Each number is 500 + 50 x the weight over the matrix's rms, rounded and kept within 0 to 999. Layers, rows and columns count from 0. Numbers have three digits each.

# layer 7 MLP gate, 448x160, rms 0.194, rows 48-105, columns 0-79
535510526500524520509520533476572487531536428460597489495445532542461550454493479542452492523460444484488491583438520510460593465533573457595514580455502579413512542525463566507532587527428533415513538485503556479527558481492525449477501487
578447619446425487535446523530485554552506445497440525473418537458511518560331452575473503470501532526475551489563511412410469540419515538545516499455451370496438573450503489535499558457471497434505491490432444466488500559550501502429569497
497528525484453514504517517530561559453513570517571450501508468379452446624437541544499419459512541510546494498442547477516481509565584471471530465509525489496430510435451491531479492527573549549486515500554536412428589438570534545459495473
477509532507555479478480513421487478545476538507476531381398527437528499443497410458496449557492477584509536489431582539395502497454481454539489435542425449502512487470463518509450374487600480456472503471472423585579482514455526512515491388
541488481484469543456669450550476553489483448577419528472448494518492455357430548506461471516532443453511512517447563461472485453576419515476322533413492464534410399537488594465447490489555507462450536507550570605501552431590388490480498494
390487597469418558511511509578551440430498564450549403581499545460534527464506533495478463484449582553499435597463502360454468422412489574556537493494519538454473526580483512486491458546459539470436499458602437497508450520544512514496588526
467524466510466567434450479547509542486526520498538502495494520494489412413440552481468572528528427547506624577474570414500457534441515489494443497456601532608490490548462603511476524498474506433539592443493486452542472515471496486514522399
433454524507531570512506507588465499473410455516473521521493529469561522439453499508416417511518515513437517550492444508622512573512528538488564408470462469608440460473533397609490389579537495524511549452418582477472492392453517543466551540
579454568509455549540557529538517472524508391525481475488468526469455476459555381450517500447460484530575464490592570532540539497472536538423474461467489550578531444488596491509449414469524544449445466561521518489478362651456543504560470474
465474467467418460560439472474615509463564457495511535414501513453485520559513547457437481572505426501481528557439516439505417605517504544527448487581526467523498474424535389496444536445557461566476494495576487555672420548396533549472466436
609369404520438451449521436609542522519482516575486522475542462561534513482493470481469498556543508505514469503490402431592545516462478513586513540475494505526445557457501477510525535480533394448426518547573502533442586504548436457471487474
488462476465533484434551495451427538546487502487494483420515559462458461452507543474375442566476485508556471493486501453518554546477488554442515459492517509521505588478443484522473484570421405472585471427565558446427512536435426490531541551
506474499482500533561506543478547456557463462493490469535508530403484521551521550442539581534459478516477569610358458482498571533485496446508491525454468481665432467532423454554505490457633469556527568485599461442558514507478477585509452571
541539513531600557491506470507582557482467507527517421564453512471511455384374634495491552498496497508505516475544528561518463522447530518585519473538572459444529486546530517478501549489424495544368512514568484510600510510482513592505672547
579500533525470468594570474527481520499474525532452475506490472515551502475567465529526452506499492609579517520530486477468426455549531568483405586480489540554416529462465530396568446404576523568440634516578438532522531520532544444495383571
610515473477473459573483426520455531488508521515525424443453471528463498548420461413534479547470551511402505489466467498499463503499507558384468492514368539449515485447444397537389400544512509479415480469504550483574532527444488475412474498
457522449458471578467510404543523416504576464545532548443517479433533614482572419421492598587498469430513564423543540516484551465508470580587466602500542506510431602517498489499468528500579470504527508519501462486565517420496488448436491540
406502559503545555578456434539496546552459534468450453459505513533473557474552505572479520516555508661560382478518529468467520475478567548539515442414537553530523569437494492515539460471594604530500550519419524476512608529426432581482501543
481472391514514498442485468554472455499434514537556471517520486528507585550455501409457457471449583504517477486496472375400455506606498459468494478407445428565497511555595537552494476479506488491480400553480458447385473529567525533573566508
559443556505501530516524482398396516420392483467485579591602560622509617421462484506483492521369433456552440443547534457421559409456453524357550576455436564470448627428538516515464505438507532445474454403509581464519550498496484450534563567
497522447566487652448548620553459424550476474549554553515411434591481537504598513511592502515457499512503528481497570505570584486533639513460465438489548607374466458542479504478555463502503391479440488437431542461510582540490412532427470529
545494465553513430553432521529495443456445525577448454506536530508407493512450511488479499533518603450437491563649452554573570406540481467505504494464424523507444493540547524521547531534399509565433461511530530614535407460534494493489461474
463529511554580511479510455455518483599698408599400591544433427459540490502483546561519600450458498529506480516622495469496489500515414521544568451560450525549554508384592472500432515466535404598524423553477521440584408440443479505424437489
509449509502443533482485495552503449507429541427462486516397499572545531390526425543421513519458513458461565446497544491524457472517589500506521452569550450493503446449408535570525532566481462535460469533483536504446512517605462519383470508
402567588559398476491509472550525499444500503468423549525461532423537535566436450532509513509497492570464543524503487382577442486426476470516457541428453500462522462536568569510539490459448622464453516460477526563462469419473555558522527414
502525487468435540508552547448500542514497550529507530494532490565453499409470572447476478503514449414587469475575471540492540538519551505543480458500496494483553441556507435515550491504506360505528563442393522509552393477476543431541498655
551458613488655474411453471498523504568459494502394509527487492519407563540469456501432488498609506509444598493468510440471579451493528502435510518486433499557393507570470529393451516546533426580555587423396564450536437486501520524496507609
508470536500403502552473491456448435404506534586427443512449471495452532416457459526555495572496404579531512522433558613496541547502413538577446603576420501498521572582564528367446544500529478531562499518525480492565427512450518499551437568
480362426579502545495499576588385524492534483528542490515527515423553522525433548443486412499540556444484517524546551453497498509444452424476538557535512498527543480540503504489439550414474605441494479485474566515564449478493541531552580566
492537552593454535498424529550515451549479432497451479526450474503499470479519514412377533580476550613449468489468470503535411452487442529580437524476542522434483572470455559438565496477518465455546483460502440561507434501478514430423393558
488548577430568483495435503474448516402550494475514514452491464516521494505516458405572485549394478440488567535527533537479532456483570486588556484465444526402492593440528502459508577500440471521547459456443475513487553482466475543510474511
345405478431573496501521481614534411551573442454503481529482484519446556454495386524421530551480554532450539488539493469431562563455479537494458628560467538478518550485532469452506496482507558536387592478554496571459566461521526516486581458
519484563474497435515492457441519579420402517520552534469450519423624455550575489413557481521509488512489413564487555511584453587435510463493474572534557465572512503580531434436486536464515453507533423525426538610454499514513494505529470443
450476503460563586512483523414435481492522580621500512516509471457510507498553451557408497580536539517568458544528472498572492452562492493601556409528563559398499508489520559427484516532440513410539575486513496645470527530514505559508442485
481566485484581451494505508488568656544464563470513478518520510481459446487443484521510472524433434538502604561452513457469498438437573518511538547512462557515510566435482526439467386483544511445534531492535515547494425511488426448552414424
490502473470339547511424520521566548505457440495437497478521496432469488501548490517520541540509519430502540492483406493552561484545501427433431485529436561548466478526522458440398476449512497519496503525523477527548448606546560462496505456
456387468479689513509475507529497457465426505446477550550503413453514456519436561562464519401587538477540489486467452448512495492516473583543362532489431560575596421447453459454471586506547484423524449535510565526524613498524493526585521517
463505454561489524528491561444493505495447522451526500568478611484459465459576425571535407486603485479461455593460511520483462431527435500516489521476452604533496512491553496466475547462555489449524436476601485532609556515524542483446530437
459493548502519502489543515511515464423499506475544457424479412520405411419469523525435479486485553443463607622547468492470508459537466496469498521519520559448481534527434459467536468510482531536495481546433389499474537479483488589463442467
507491481656446485507449484506508508518508425491485531401480489455520493507336515477523406544466417503531534447496502569485494514542407512590406468521542400542469583526486422521553516592497520481474590477464491451486539423516467586552458503
498444483584440568476499504502521459562497485344425529490467446453447491496536500494554428573509530472528559483529501499482519481408493536471504446586447442528487468482458488527509491504518537575558548552523511494558440560541484441393400545
521482558505472489481431431525574486473488401409514533508525411459523547527544498488588501472490550440419538539521416418547453518542503550508538553507489553489569413527503565512528603453612504539477472517436508558473577474533418475468405469
454431525524483638519465485555529563477531489478522478515481598528467518470467496507517521487494460476497506557570500452413444493499531529404470475573463518550402562503574459430564476481514475570456491472530516524547474479481533571505529485
519501551526526407495421436504502475511491427471578549487487486521421507519550607529418581520483443505464575471454607467449576562524449483568501437427387511546435593464447490518526455553456528501559489498550503469405432479526553521408413554
463466490458451468518408440438411519473526395483487548456502508441543518526540490542516548486515549526510590564516456445494434549609474521578544498475486539486452511649503462523508474503476507532469528503459447479454414438572539503481535527
492476445558465435501522490496441444532447614404527501434581491542539554493472582492451528583554408492440465433461505546478488569584507540488363576478478496498382599523528528475539579498451452549554447482478473508436504492513515541651506490
457526485471478550551478558538467508516529479468526562458388472478539434464473538501463578629543497560596486522495529439498582493537400545480609552387430444425412427532409502483479572434415468450574420584398520559589498435445586522490518518
536510496502527471568473501551452521478501451447460618513473513454564544550532492459518450531544514465514459592392514488459416498504538513545551506563472374493483412451469460516477423575589421570535564541535440530477482527437520540579531540
519393440522518482488512392504397469521410478422429511459549433513510514495489526561470530534447530434544525534399418573429551502507450481460452520611505428494480498469437485520513481476503482481457496493502485494558473467510494457507484522
529540461476351521498484561466450511553407467516457495477349497473463571456545402473573503463522481560500576541414531578426520439415478451559475475377461439548538512482539508475549427509450496542562551434517471515434530456519614462494448502
435491508353504453509449456462610557462555563514609540525495512483479480531506469546510460541564568471553508528551472441526381610506567480520539497505517472532519473464495582521505539526544485525636500420563466524579504575547503610492472496
435537586479577507551437491486500438484538510454538339477563572563502421660516441514439572514545457482494560504443554411538633471584614599531424498401432470542576524500462516526445558484471467521587567484478494519527463473424490535482515494
484459506531602460457530558480556578616493556532452547625559475491512465437393527518501537492523517508447498522554496462424582524490588468507461521517525507444473482419477509549560503538531560554466499475498465420494563513483496450514494408
510484537446512546477489544485549459580427448516509517566426549558532467531547523509452466440414514457488547415595496447469513463499419497537444480456614524484489522530568522457444509469515454506526438516514498601455478564527536589554495551
481435506439416522476422520484461493492518540388538504456501505437457492438405521532517433582525451491553517482492532574383569543494639485441503550453526539508457561486453562547583504487461493501463521523575487504628489471517451548489472474
517558500570430410459444492475512500476456554505472484428447460548470477468592515461515622490463496578525483497457577465519477496453489452494555469469569458369504496518499498536540407503517570473563550549495350453521506560504524481438537554
491541430563585384503517486491481482535573579412521513511467448535508487442443540439495492416571635544512476546464474542469461437479446563512447558570463482450589503467499453511399481646514527472516500398449531473597466527580479455495455526
556518416579503545457501477630482503451507539511463527439541445494472440460491591569556451464498483535642518500456501492520429485533439473587526484433505481490502462488657425538387457523563567567555516502504469450554492589536545556475511552
# layer 7 MLP up, 448x160, rms 0.208, rows 48-105, columns 0-79
469459542478559494445489540540435533530442526428444386533566497500402485498487434427497501474557397548435543532403544492486481420610479496527483546516458424465526452460559505433566438456560535498469387457525492427490498549595435498430469458
584469529570610455494497533514469543605482469477600423446509517498545504541518487512516557444496472461522480416483524612554564497441453485559516406480504512501570500494486487565474447467483563564503490487523507497476523463586553532456542534
472444542544511467469492458490443494524451507436488583590462537515515371446545488430536483513511523491545449574541504538577426527457403502590449515488514376498556432559504468489546523536518495528466535543522461480506472500460530537460596487
567576584591439423525507603499466418494440496434452497496458443452459489520426538429540497492549440441385421519506466474417552419525530527561471413427500388492547536551500503633516529473582491525491525518526540457551521432560566529494442478
494509353407462557431480521547538572476563504602549456569412360599515436498499633508458519468464477455581563489549507413490451467586537348476511590563463493549512570677451523549543568450490621451465521476546558468569477493586458503567478467
472527522523626553524539414495459477515432460557472530347556589528449536487468552487565389496578539493474438505585454468565521484461509481476499489505511446548556501538580533447564493427552427397572508514462530580498530466423569594550533489
437469448456559501524525468406463537533442479514444481497499505478561481480484440509500463486480525579514631443451464508452461531429536424438436544477480470549475494504469480478461542494546565473461546468513522496530462441398556558514484569
387630610652453500546451562364502523549507533402567541519525491507548441503506501411554550600586388422418391529662539517537440430508452555467455581546542525422511513601532579474447582482455584615573466499525474526560474516492531469471413503
525566523497507557515454483520446612534462437543440485448577578470514466498550594550409526469539443527438440446568481592591499516449518481444508492441494471621510459477610616589443605499515467507471538542569597515580513469457488525591508585
518591498415544489445514480533413510487507554488364541471516420507429503499382523512580531480481622418473499378502553636545430476522497589481498503453534553487508481506457530470414579521465523585576503512579462510525462536521580497456500542
453454456492479396475512504605460573557463461421533602551510403536537510472512537510444443545475512602514473462553531465473466501542517391492500515599530392467510543465542514499519537444521494507567533530614515523544520513572480501499508518
532428477505519565462438553567502572474435547508557515467496414438571496546573490531535529479488525506415426529472553593590472393514470529530553469451515470468490410446603465499510558490491587498604427523445482503573490543425533510431494399
542491510494536441506525416475580526456502535499540538526446554467421476415479464472539572535514523493482476561330557450579482435455499511555467449505573466441502489519505512516571518571510411475522498511427496550589458439496514469520506488
532443505416486595393510439555557435483535459502546508426599549446473574524453606524434479502377569412521532536515468523473462520490465516494524436475456465564445525493490587483544383529462522502431600583430471496544509413480526477508468569
522474498411451473578551501528456455422506504576487573451465550374485392472480536552513438528515445483482469611481493474451491533453565544575454454487588534467467547468444514512624413538468612524474549513475569522462481509545548412521447483
501498556434496551501483531513552514506584478468466503475518411563502489455507505491470509473483540532414458521467598520443517554535477465587571401494527559543441523463532486476480494485451492514421526587443528524478541487539549521481497543
553476481551602490545574444510487458477517583463551482492540542577531477499582518407444363540442446559453510435498443477617448568518406488450489517477596428514502463499593426492515476481494481585521511472514459505527491533521536454490515423
510515521517452457452422526502505511478509446511620449500506524477410503532508524510461578459550474493499544563629608533459540488534573485467536347467458434508398514499504575455464463394503459425520516463463523574458550414472497588549506519
507470442426509538511517576549503446527481508415414523464599537532445475531410560402441488601489459475536530537571447506432458483564509519495468501518495394395444568498468602446495565558561477433540491531582453504467543498484495437431518494
410635502443429459534472515596559579609594514558602539451405520452505463488457525485505528507580527542464619537485437612442437585482490476568377412551497431487531437451502472532566594600460438537448601650520416516497549477495510584495441475
538530473479498410493502539507488505482563592570551502450488574452549582512538539470522430488454503555464561479424438494454431535424460514560536525510509431392549510467476531460470433573457464545536524586577430512511441586446524443481493514
550469506441417532503592528548544420432410554588582482570525518516440547462553465507513496489451541532524476545464535507454434503486496431479549552436542447392473522514466380543455537561514493435406501486461462567513484519543428522543499504
502461423444412490478434529443519482502576562437549462446560452540556644385543489462503559562480536557511448484478551552504566414477493503553488561505436463435533542523511516459533479578495456488578490535459545483501421502523478467517465501
478464485481487491453532409620517437418438517596512417516495482539480433382554499485480548516582434547481463456487504537465486482444511515452575561438515508485582425518502603434497540529485548468461473544515482459540505490506498468524403502
496524569509499432535472486530485498532513492456513556484485585466520459550484450569511549561486450417516543477451431569456565558455526524488437520473569519474525449468550515567520448397445586490407516499541515452496490538594515546510486369
509568488578472492509449454444449539496509599497523447404548489494482515417502447526509430422560524480518479517449583496503591503553521443491508528401518424508483580478501516488520447461500529453379482493441444550510441532438507437478378482
444507486471541475501570534452481463502406457447540473422483506459504415563503581404489399518526445555504546483505576495451504483525551531490526478498543470462417579495486509528503551492401487547502506537478468512441555496488596545465518526
465574554564574542618541531470516545566472484483536608495444496508435479501389493449595542419511502414442449531520487489507501500530408483494538551530535535477444543413415459540517481539494547592568471532473596584446472575499490513552476512
521458526400409534493520523582481516444525546469443509555477577449484392521569428526463505515511465428480587520563547541583495573521400565505455496441576492533493404473589525526495579484484467486539538539479518501383519445479530469517491460
457559344473574494523396479437567481481543538567497531581600465396512519422483458482532511524471502512540504444481462569426533535548507526597565472522489430531485503387470456464542510496471484471510468535516523491393487627579478513498554518
498558489558607516445511428487579510520428542507428474500545445488413528411463411524467527445550617455461532568569539513493478424512501447420487551519498582516586503469550383505538543439451586515597466399515486545444517485509536524555474561
405489535570478530450513571563410428509407492499520558472614485483485475538545543479440472638515498565560474509481481508634518508455517369501591464544483470548512489584518508532485470440555467570522569479509576461538462513477495530539482452
414434531594391461461491495546589487550531496478481443545495443464401549454395568435615459528509435553473558511536584433491539599485542439354460501443466443525513494538447498551526531519531535507490450489476579530538512560443556579438493502
495497539477462440493618461533538444371472535438508572522508510574549505500521440539515562527468447511432561431490545538523465523608471558484523534440527564522520497464511522446572499471538518540464479554453505466542394550439483469541492445
497497475446460523439503440523478492527485476523483514583495348504507559467496479518566430523472545492535579511585440505485548492482439580622539573540512487426524450541475601479477413548578564434573514541551512524488470485595544573506539520
508513547557477456431430475488529522516516486534473457476449466473465507516544528498427480461555481536488424501454530470453520492610495454554521493447500544447462478555537490431491483447526487489493481522512533533556409472502515423467523604
467586452431524397476562468456481399465529508492487561528487539525497561589462561505486508509442400499403536471581596425498490517459509497458470491605512474463467424561565488463485463543473488539404460481458551553433500518415503517412532466
496518511534507482587472536454492513467459422555520456459442515577479521482506443534439410506607534467558468490502504566511557564481467496488508458494464476453512521509450537576577439435488456514533505466471440521411487524499509464434534629
494391544478447538502569546478416443561479423550471508547546442503523460419555538523474547460460490505488510485530350482535525537568596556466474494545516458467523588519514515553438497540494438485569591500482511519457500458438592587470624591
437568601479576414450591525466448441449475617479462538501520510463488546455509491508465509439596572545499557495507573500490474497525500505563539500513463489510461521501528543400511415577530584499561481516478503475467505498554544458538507540
505579478546450546593597464544493531451532487525419504493535550510563520484518432570519467508582550455476457568451395466579497526480497461524426482524440570506457622575558597519541533485521416443577483527519531485462493505645494501566518454
475433491469589481534490494424486485503522538518665524568429469433499556487421524500474518590490506489460485506394530443453501472525530555523570431380533514572507512597458480465503469549447587482562500460466501496519512494578498562507487482
425560483498550461529489483526513470524477477521533431471526525494601440516459460491577489498479467497508536513594551528419500499534531549544519499506461504460536373441516546482482408486484404434444459614550585504551542517437527506503470555
430459512560537540568535451417513474488508507504550501572475524551509545442436492483591491489525540524512616519431506548504488545510556569495454564541460552422428399471476504429517497574496555522503572521558542475499603427467510428364467531
522443581490498467540535588490597474500487421539466408485434515476452512371486459438500451471483481525519521549493626518426492503513594485506562405519549573467474433509463505371529484539505479464408407474486539536490524485507480455502390543
563523491503525576496475468526526433494546499521513532492556497627442512437464425515549464598569553471599485404523503445540597603452553531475491511524518489422566483443537464479464603447562525453533490543541520647446492524490514474489462465
446464511441425512494477447479543569616521451544485595567357609473559492556516424559573506583465464532486478500412550476379521560493484558449567441431470516529522493462548486421556511539619529485513509453535514409424490481463502532444530487
476559430580584570447562501556534483525448493494567526510498500508469408535410586505502494429550376548481584510448522501536402427551428436497475489509485598453462502504555483430576519576422505561480426546521508516515482517506532463653508552
515534509421535567464508505468495469464463531503444514491549536499503543477511475486453495522504545470596528485518437574550475499440499496564423451532460443485468478509568624562571544492475416484664376504546547501459484431475444501545459473
452510450467347496557512470602464563407513557550524515470447468427575450390502522496514459538611479476461542476499497482476430463435501549491521425534546485541545518526536595451503515529496438546559517515550520471563592371484626437415438417
511467413583518484512424457475467521536564499469528480506570456545519500553464463408439441544511470461500542471559571488477511493517429593516426521464488339536515469542551498542498470490563550399481409386501485481467596411435410472450521508
478456466562470490423491490484539450522469558564442608459604535514554451516496614449592550573381527423519506640506456587537519531454478487557515457487480408559542590575464492452432457541501474550488539456471500431486438494503562539570451432
436518559533486630514551545419476535527501513558521478567457589492467565455544409463589582452517431427543524455463474397573544516570493481519501438501457548439571555546497500488525543475416512490507490486457479489458430458559614513574469482
421427483585550389470462543504474466505496461504517492500498509515566489427455381502539481473517506527415511508452524478591482467468488506539580548443471497536580461498550560534512483520523533458490479409476506580570493548406469523540522531
389487480529475494469468444483448440486501513491433450454479488396414491445488590543586452450486489561525506438491502488539495414549501518487511534466489466583545486475456496402547429539540489505457460487550436452543431612531465532436491464
588439525480379523514521458504391495532436585521517501478463489602512555500505484538505353490572558479537431457496481504573426454463433530502508542584544485532485578581445550517543567525488512512506535492506479430447544459459466506565411510
494461574625502464456575507578488496414567558540473501469557491483535507513595495538462496523457555410478438491470520525503505538564487510503566493478475392544525500546521460583484508470522529428521432465441524523467483583483468435606408532
486524477479571449555552474491576472472479485515488501554539536527579560512562449506502545418525511453464546476463459431505497574548555568529529495549442429515599613485505490509553543553473514476445458442504525504516494509556461485508452588
# layer 7 MLP down (transposed), 448x160, rms 0.112, rows 48-104, columns 0-79
485486557459465437583598453563443434519477540582410532485469584487486485509568411449565465498486467501477434487556425502462529486410423485509487395522494480528508452433548489560538483537491469558578512519459475460507533455518518541580478555
504442488438449453489503513542573645540484469467471516504454496511448618539494573485465448465547579528458504522503456540418446445533444528497469571519559491528456492520414531402513472558474478591556514539402519510522501445491449416492461581
570475440563571520554552505485519549533509495497517482450444494440569627544568540486478562478549462515410573346438501522506521500485494468518506509509443606499464504494540565538549483458423496548480523587570514430469587507542539460454488517
628558464483536599481534535414493467458437522494501463520551553523443602541520488557547624499553497480481527432498501420433479525514449582511496483504427436460397459514516402472503491527413641439544480474489570469494499501642468528533560525
620483548460368468609499477384564563567478512591430491451498515532490522510521451479473512524518533449441413483506458595498512513473539510527447475454552500370499620478555440565468411454419531496637619506563464563392671486533549598403519516
477453446581583467494518516528469468533492430412447396585501393394469530537541484606540465510526551546527435504498476418435607566520538560486452530436428509419485420523523491505492549618472553389433477539524545557602491518519466472529496468
531505537482575484446549523524501441491513509451512471508578515569456495541440512512589570528475570512478410497538509486480402491442537461561550529528504449533477431549470474481494439514511501561550465559460499512590593554450482474464504539
450548523504543524543527440629570535533485602425574417509566515564425520491470466437568387609416475474418513380556482547497527584551422495570551547489531543543395509552475476442452391610491527533525450559530541538464495549506488549528498487
541459448452432424538551471515421576466476537520514566376497533445512540542565459409443485540518531491590490495437490550400485545478530522547531511440507549522475462497507512560512462488409452570458566529381505478499409567438428385532535518
522525555525509522537561621630641445643538496562514463458599501485579476530519507484440454549462474533487459348507481484485501415546405456448491565479466446501399465514526497548529489610499509353447548501461579514548566521525534484509452522
392516493484412536553468493515549551565514483595484454537545542523433496432519528498614443541486447544427528475507495447404400467384452574425521519509537553580525512529520480522495466407467515557471427483409483574486430508565434489425554553
575473471533447553472482503479523475503565500539513595573578521464425536499466478482485442577515477444507532516510446482494547525485502536527422550453440550468381513457499546570573467537538567579448526427501510530442542421476470547556556548
454448474487485517518488488507431455473447606429485471498525487500521490539441436417582508450504439509546493482576359545435558486479450510597492447519500547518548479518532563504468568538405519532518558496438537470430603599527448439477543463
494549525520496480554519452485532480461474501511512480515481462425513549450537592467632528540604452585435565541491487560508532543513521495553448483530481503514524459654484589451511414446550511457554456506585543561523503609497613456494459539
523505563488378469518455528542501506497480516606574562497415423601557526470484474468605423547473399546538493429550535444543494433498422489521533502425405490605529489507433471568509528398507433535507380425454512485508543460485476594446502486
502477503516613467457513524546507447449456475435482495571376463414546452539498548457431488563498451542642404554533470585437452535485604518563578527424534504502500440539484508531516552490491478526477591546518584502496446552567398539484483517
479556560575451534478447577437470517515500456519422562478417572485487514497470448599554644457520511458544503498500553464459531520459502526531525515471490476457519520360524462463432502437489421453535437437552478517575516491506496562504566514
494544464499471416475475587555496509543450530509387467541419450488490571551488608575477536543452476453521500447527440581457496489473509514464520489515594481467476499446518533561529593608481524599509559518496519522569460573389474486411485490
512505553466534460441480455489464413483494493465574433449503546475541554506414526424559587384511570538521558455430509528559446487472527520504549533516514558524598457515436527495511487492484537467544461456554456392410434550548577511513498498
435602481509405533551463508499543533547470536490561449457516515483601479473520483496572416501559565520473510466454488512487438521537422486510408423465463472467504477501415448497489495521449547458571582610557469458375657398425586638422430447
518479460479514523515443483550408499449531371448523475534532510478394456528492492494570524478554474478475573480440510484515553430476530613482376506462541532512575534523585524529512524520533558550481482566452527492433516432476478533480528478
468531465511564493508483485453464533478500457458458547452507455483592495522571453415356542459623446461533432455473419498521596537457517497486474496466542479493532469484496591501466490571511406554457549493434519492527563496478562412560520521
506500524466425494417440443535495427500504550485453549458463546491487451441490484568462500541430461480411527536529516579478430504538452496533523430397543437561419477508500563464499537475486547570518514477529535477459531470466394503461500584
548546506484505545506391532534512561570469520493482474465483559512531519525422532535636448483415484476481482521468490464558489580491435474439400567598460478572556547589387388441604546491455483512516460454529522541472559462589496579549495478
497513582469363562528576496558533473492526501432547478490538586511538477499288441474484549523479424484545579495406504545518560460536487433474544499538495582514555431500480477476480558453510501471476475524513452476534434463407473536531636445
497485496464541476516582532555477498434463461566512520473576530457479473451484522468521542538518559511505420456494446454545510528485471539577511429532401486539575501499526524405486489530512457494489515474423496468555586406454511479524502539
619519517523552518478537502587502486483437499523462525444541467522496541469474514559554489497567533505430471394493457523530517569414420465491508465498465619512532434433466507461526473477610467574494488428447550545554488576621502493559572489
452513483497487578517508527421515505524482469454528448472472555561505595463473483497392488456522481492451462475535423481532569563427455444497450488535491522465476548561525361503472531479460506552618434538474540432601537509540505438478517482
431425496434423499454464490431536440512509515555587517479567488519475471505443432512505417483461501504439509526447487494489499460477564453474439494545431451538590522457525412511472480457567455485458515559534481478486506460473577565514430631
509422531550449509480501424519507568474567412540548434456408492473437505540454499543565382545510528568498408557496493499546449501468545456441601456460473495526517471561461474552467466446484500460460440472456474460451453423464541480494513539
472549480543524540389474564535441430529547501482489558530524526549491460500495609522469418447573404471500508454468502588519538555617492544512498571539490464517454398489475483550483539490535471387554429467498545525586370522541511384558512522
488535491439460619522462474457507563588528574423501500532482523453537467434480474518510535496548434510563574580444470508481519456516508549455602512549621498502524491483436541568510550502441552569535603455577432553567475527558558455503554489
458507448600480455566487487481488567515407561464526588356503599550590492567530492432507526494519471580565490532539523448478442506531558551528465425451500565512431421479491577469537587521489451517470576536453485640442565550563464401559486518
578537494449610523455482496508474491482530380449494414409490497526490382520459406486425481552453488583495437589490447471488611532338518486540505547486495505522547474507465502539513458501454429476472484485549544484480517521492454497445482524
418460532592416534594439485403490587439467459473551547424529475505525419457538530483508531509514461499476534518489523512448450470496508508475555491533521474590463500484511517463431533450536551572438448446446399518484490581481413410464451458
529499470495528502550542501502459464498531555462493552537426517591534551572441475495565433547469537514543493597493487489468423514562542588508527549484436502512445495462510549583538485535482531554503517505524528507476594539500428512525515465
447450626548637434518442473465441492465556540507516503523467478498516364507516476504505504470557612511511450479481509525519538445523523503528526382504550560420494483450445461477448513550578482545500477556453535498433522463583482611539511466
472412435471469519457494501554532432512481593504494569561509493442411500505493553458443528437499530553436513457534492446509457513504589553473443440527432493513539508624501458494443519640536466483491507417509544463564491460480569595497540460
560530472635471372505528517564478509501521552557594479462501518549524456452548471405513529505530457508584512531462549434461428556425503523524573529481435566477527448507461583449545494553498527600438436473494526511402479441533380547472434450
520467389575638509526559547503510539501500405475470421505491470494461512519480502529513548496589467490453548564551510542445556609452483484492412494492534572429552510514473485537564534492605497588557491490441478626478526539480415504414451459
571458446521570502425675463450450443525529519451478586666580460507447466537444465550472545456455461449401520577456508478469520546431508513457531497563508450542557483568491521481588491417455580510468409420505449453488506561477552489615547586
469508356454475467559539499481505549487445448466576539520547528477463521576479403589500420441455465499507541537468470422449520475424526502585427443435596603430500543458540554468538565563528553463421529458519488413448520441595404458460504465
529466462557573509429578434426477502510474536500415485526489486482409466471520525512568462512580550525479437611532437502529502538505512497465571538527511442589533505529456509445528535511564592503521564470512506529504471455553514444495549478
492523481534601500479547501506498549564451442483413482448452466513424534521518490498439561607499526440515440469536457498552489516526444560519540397573534458464475499440492455443452450495475548484467522533420520556454509491404426506498387524
542488483530490560513543457577471470484500570481465456530531526536469444464521472589501467563508612579454529479560429474589458509471498557473420498527531479408465553457491565533433471462497403538440450577434459549488508506429529472553569502
474537540558517490590531471508529470513485528493529464498407543382419432453534584524366441584486443543571538462535515577365464426599429469496505484550531464494540539592571569527470530571552403581519550438451481489503521601446543488537417547
426571604485460453459481481461525514529500510445441461443585616487474564508418442463455448398442477549478492386486514487467494481565504461499530469548479534475505466499462514431477488539547485532533523509519474509538510468554425497511514590
546498402503559464500469480464436421496540572441491520538523389415529604411507373489424526545517429511523452419496386494477490499427540463536518556473467549468504445526565505513568466470527371542459447496504502500565525494546514429461519488
627478542442482491522470460531541487502523564494455448443491404540521458425529493569446473556548483541446510521470545484444525471554507584522540536394454455568421483498436422460546489517525554478453582443479451489537502503456492548481486473
561510503480411546422524572466465579545477507549527436504497504524508431480471567448444538527413449606470487481521537444588512554496493497524520470480471547564549454524496489437434534571415521587502590461480436510462567566480491559381586487
556464535581534538479459440496433539406524551460547467518549528555531469527508456492479519473399436561528462464470572465552491512552540528480406560462436504558429487489338449459545472546530450495487430504500480506453487490542550482428445534
436524504588443427489504536490484516511509456465399506459508478483506522433512566587454410475542400495522482568537460383503464519575474521557517411491506551436472438410498517431607509555578580488418525424441497525505538541583503547536447517
634467428520462537529563464593429438505535526568445506484490519562456519508581452543526540501412480555532487475417529462557522484409486464511453532542512548529455415492535567559498464440511380502592492601537456519482513413466494512476469478
492458490440486630511513512550503545477505471498493546528615512470489594550563621489517450458552505416607522477464470467531540577492516503483458521558486521521488521463466429508481525509426522569450558606483442519517487452524487459464488395
578443488450493605576491521540501543545428504499438506615501601567480468526563493483475535536508548382490507509548454380520430451435497456566534453481563510450546545530475404476416552530492463634399548551491546424458494430442513504489482551
464601430593498423449495529461574558513538484498463490457521517500510395526458546500493584508443525444453603524467533455497500527555570535502537517495513474576520525446538554470534521478528555466517538481522424533462446440473534563503527503
426480502499597497482492493404449539431456524463546528487525463515482547399422536414561423451440492583479614491598424514469430452639500496515491522597438536545504450406532500543545532630507486424445501511419472525462444465567524524413441531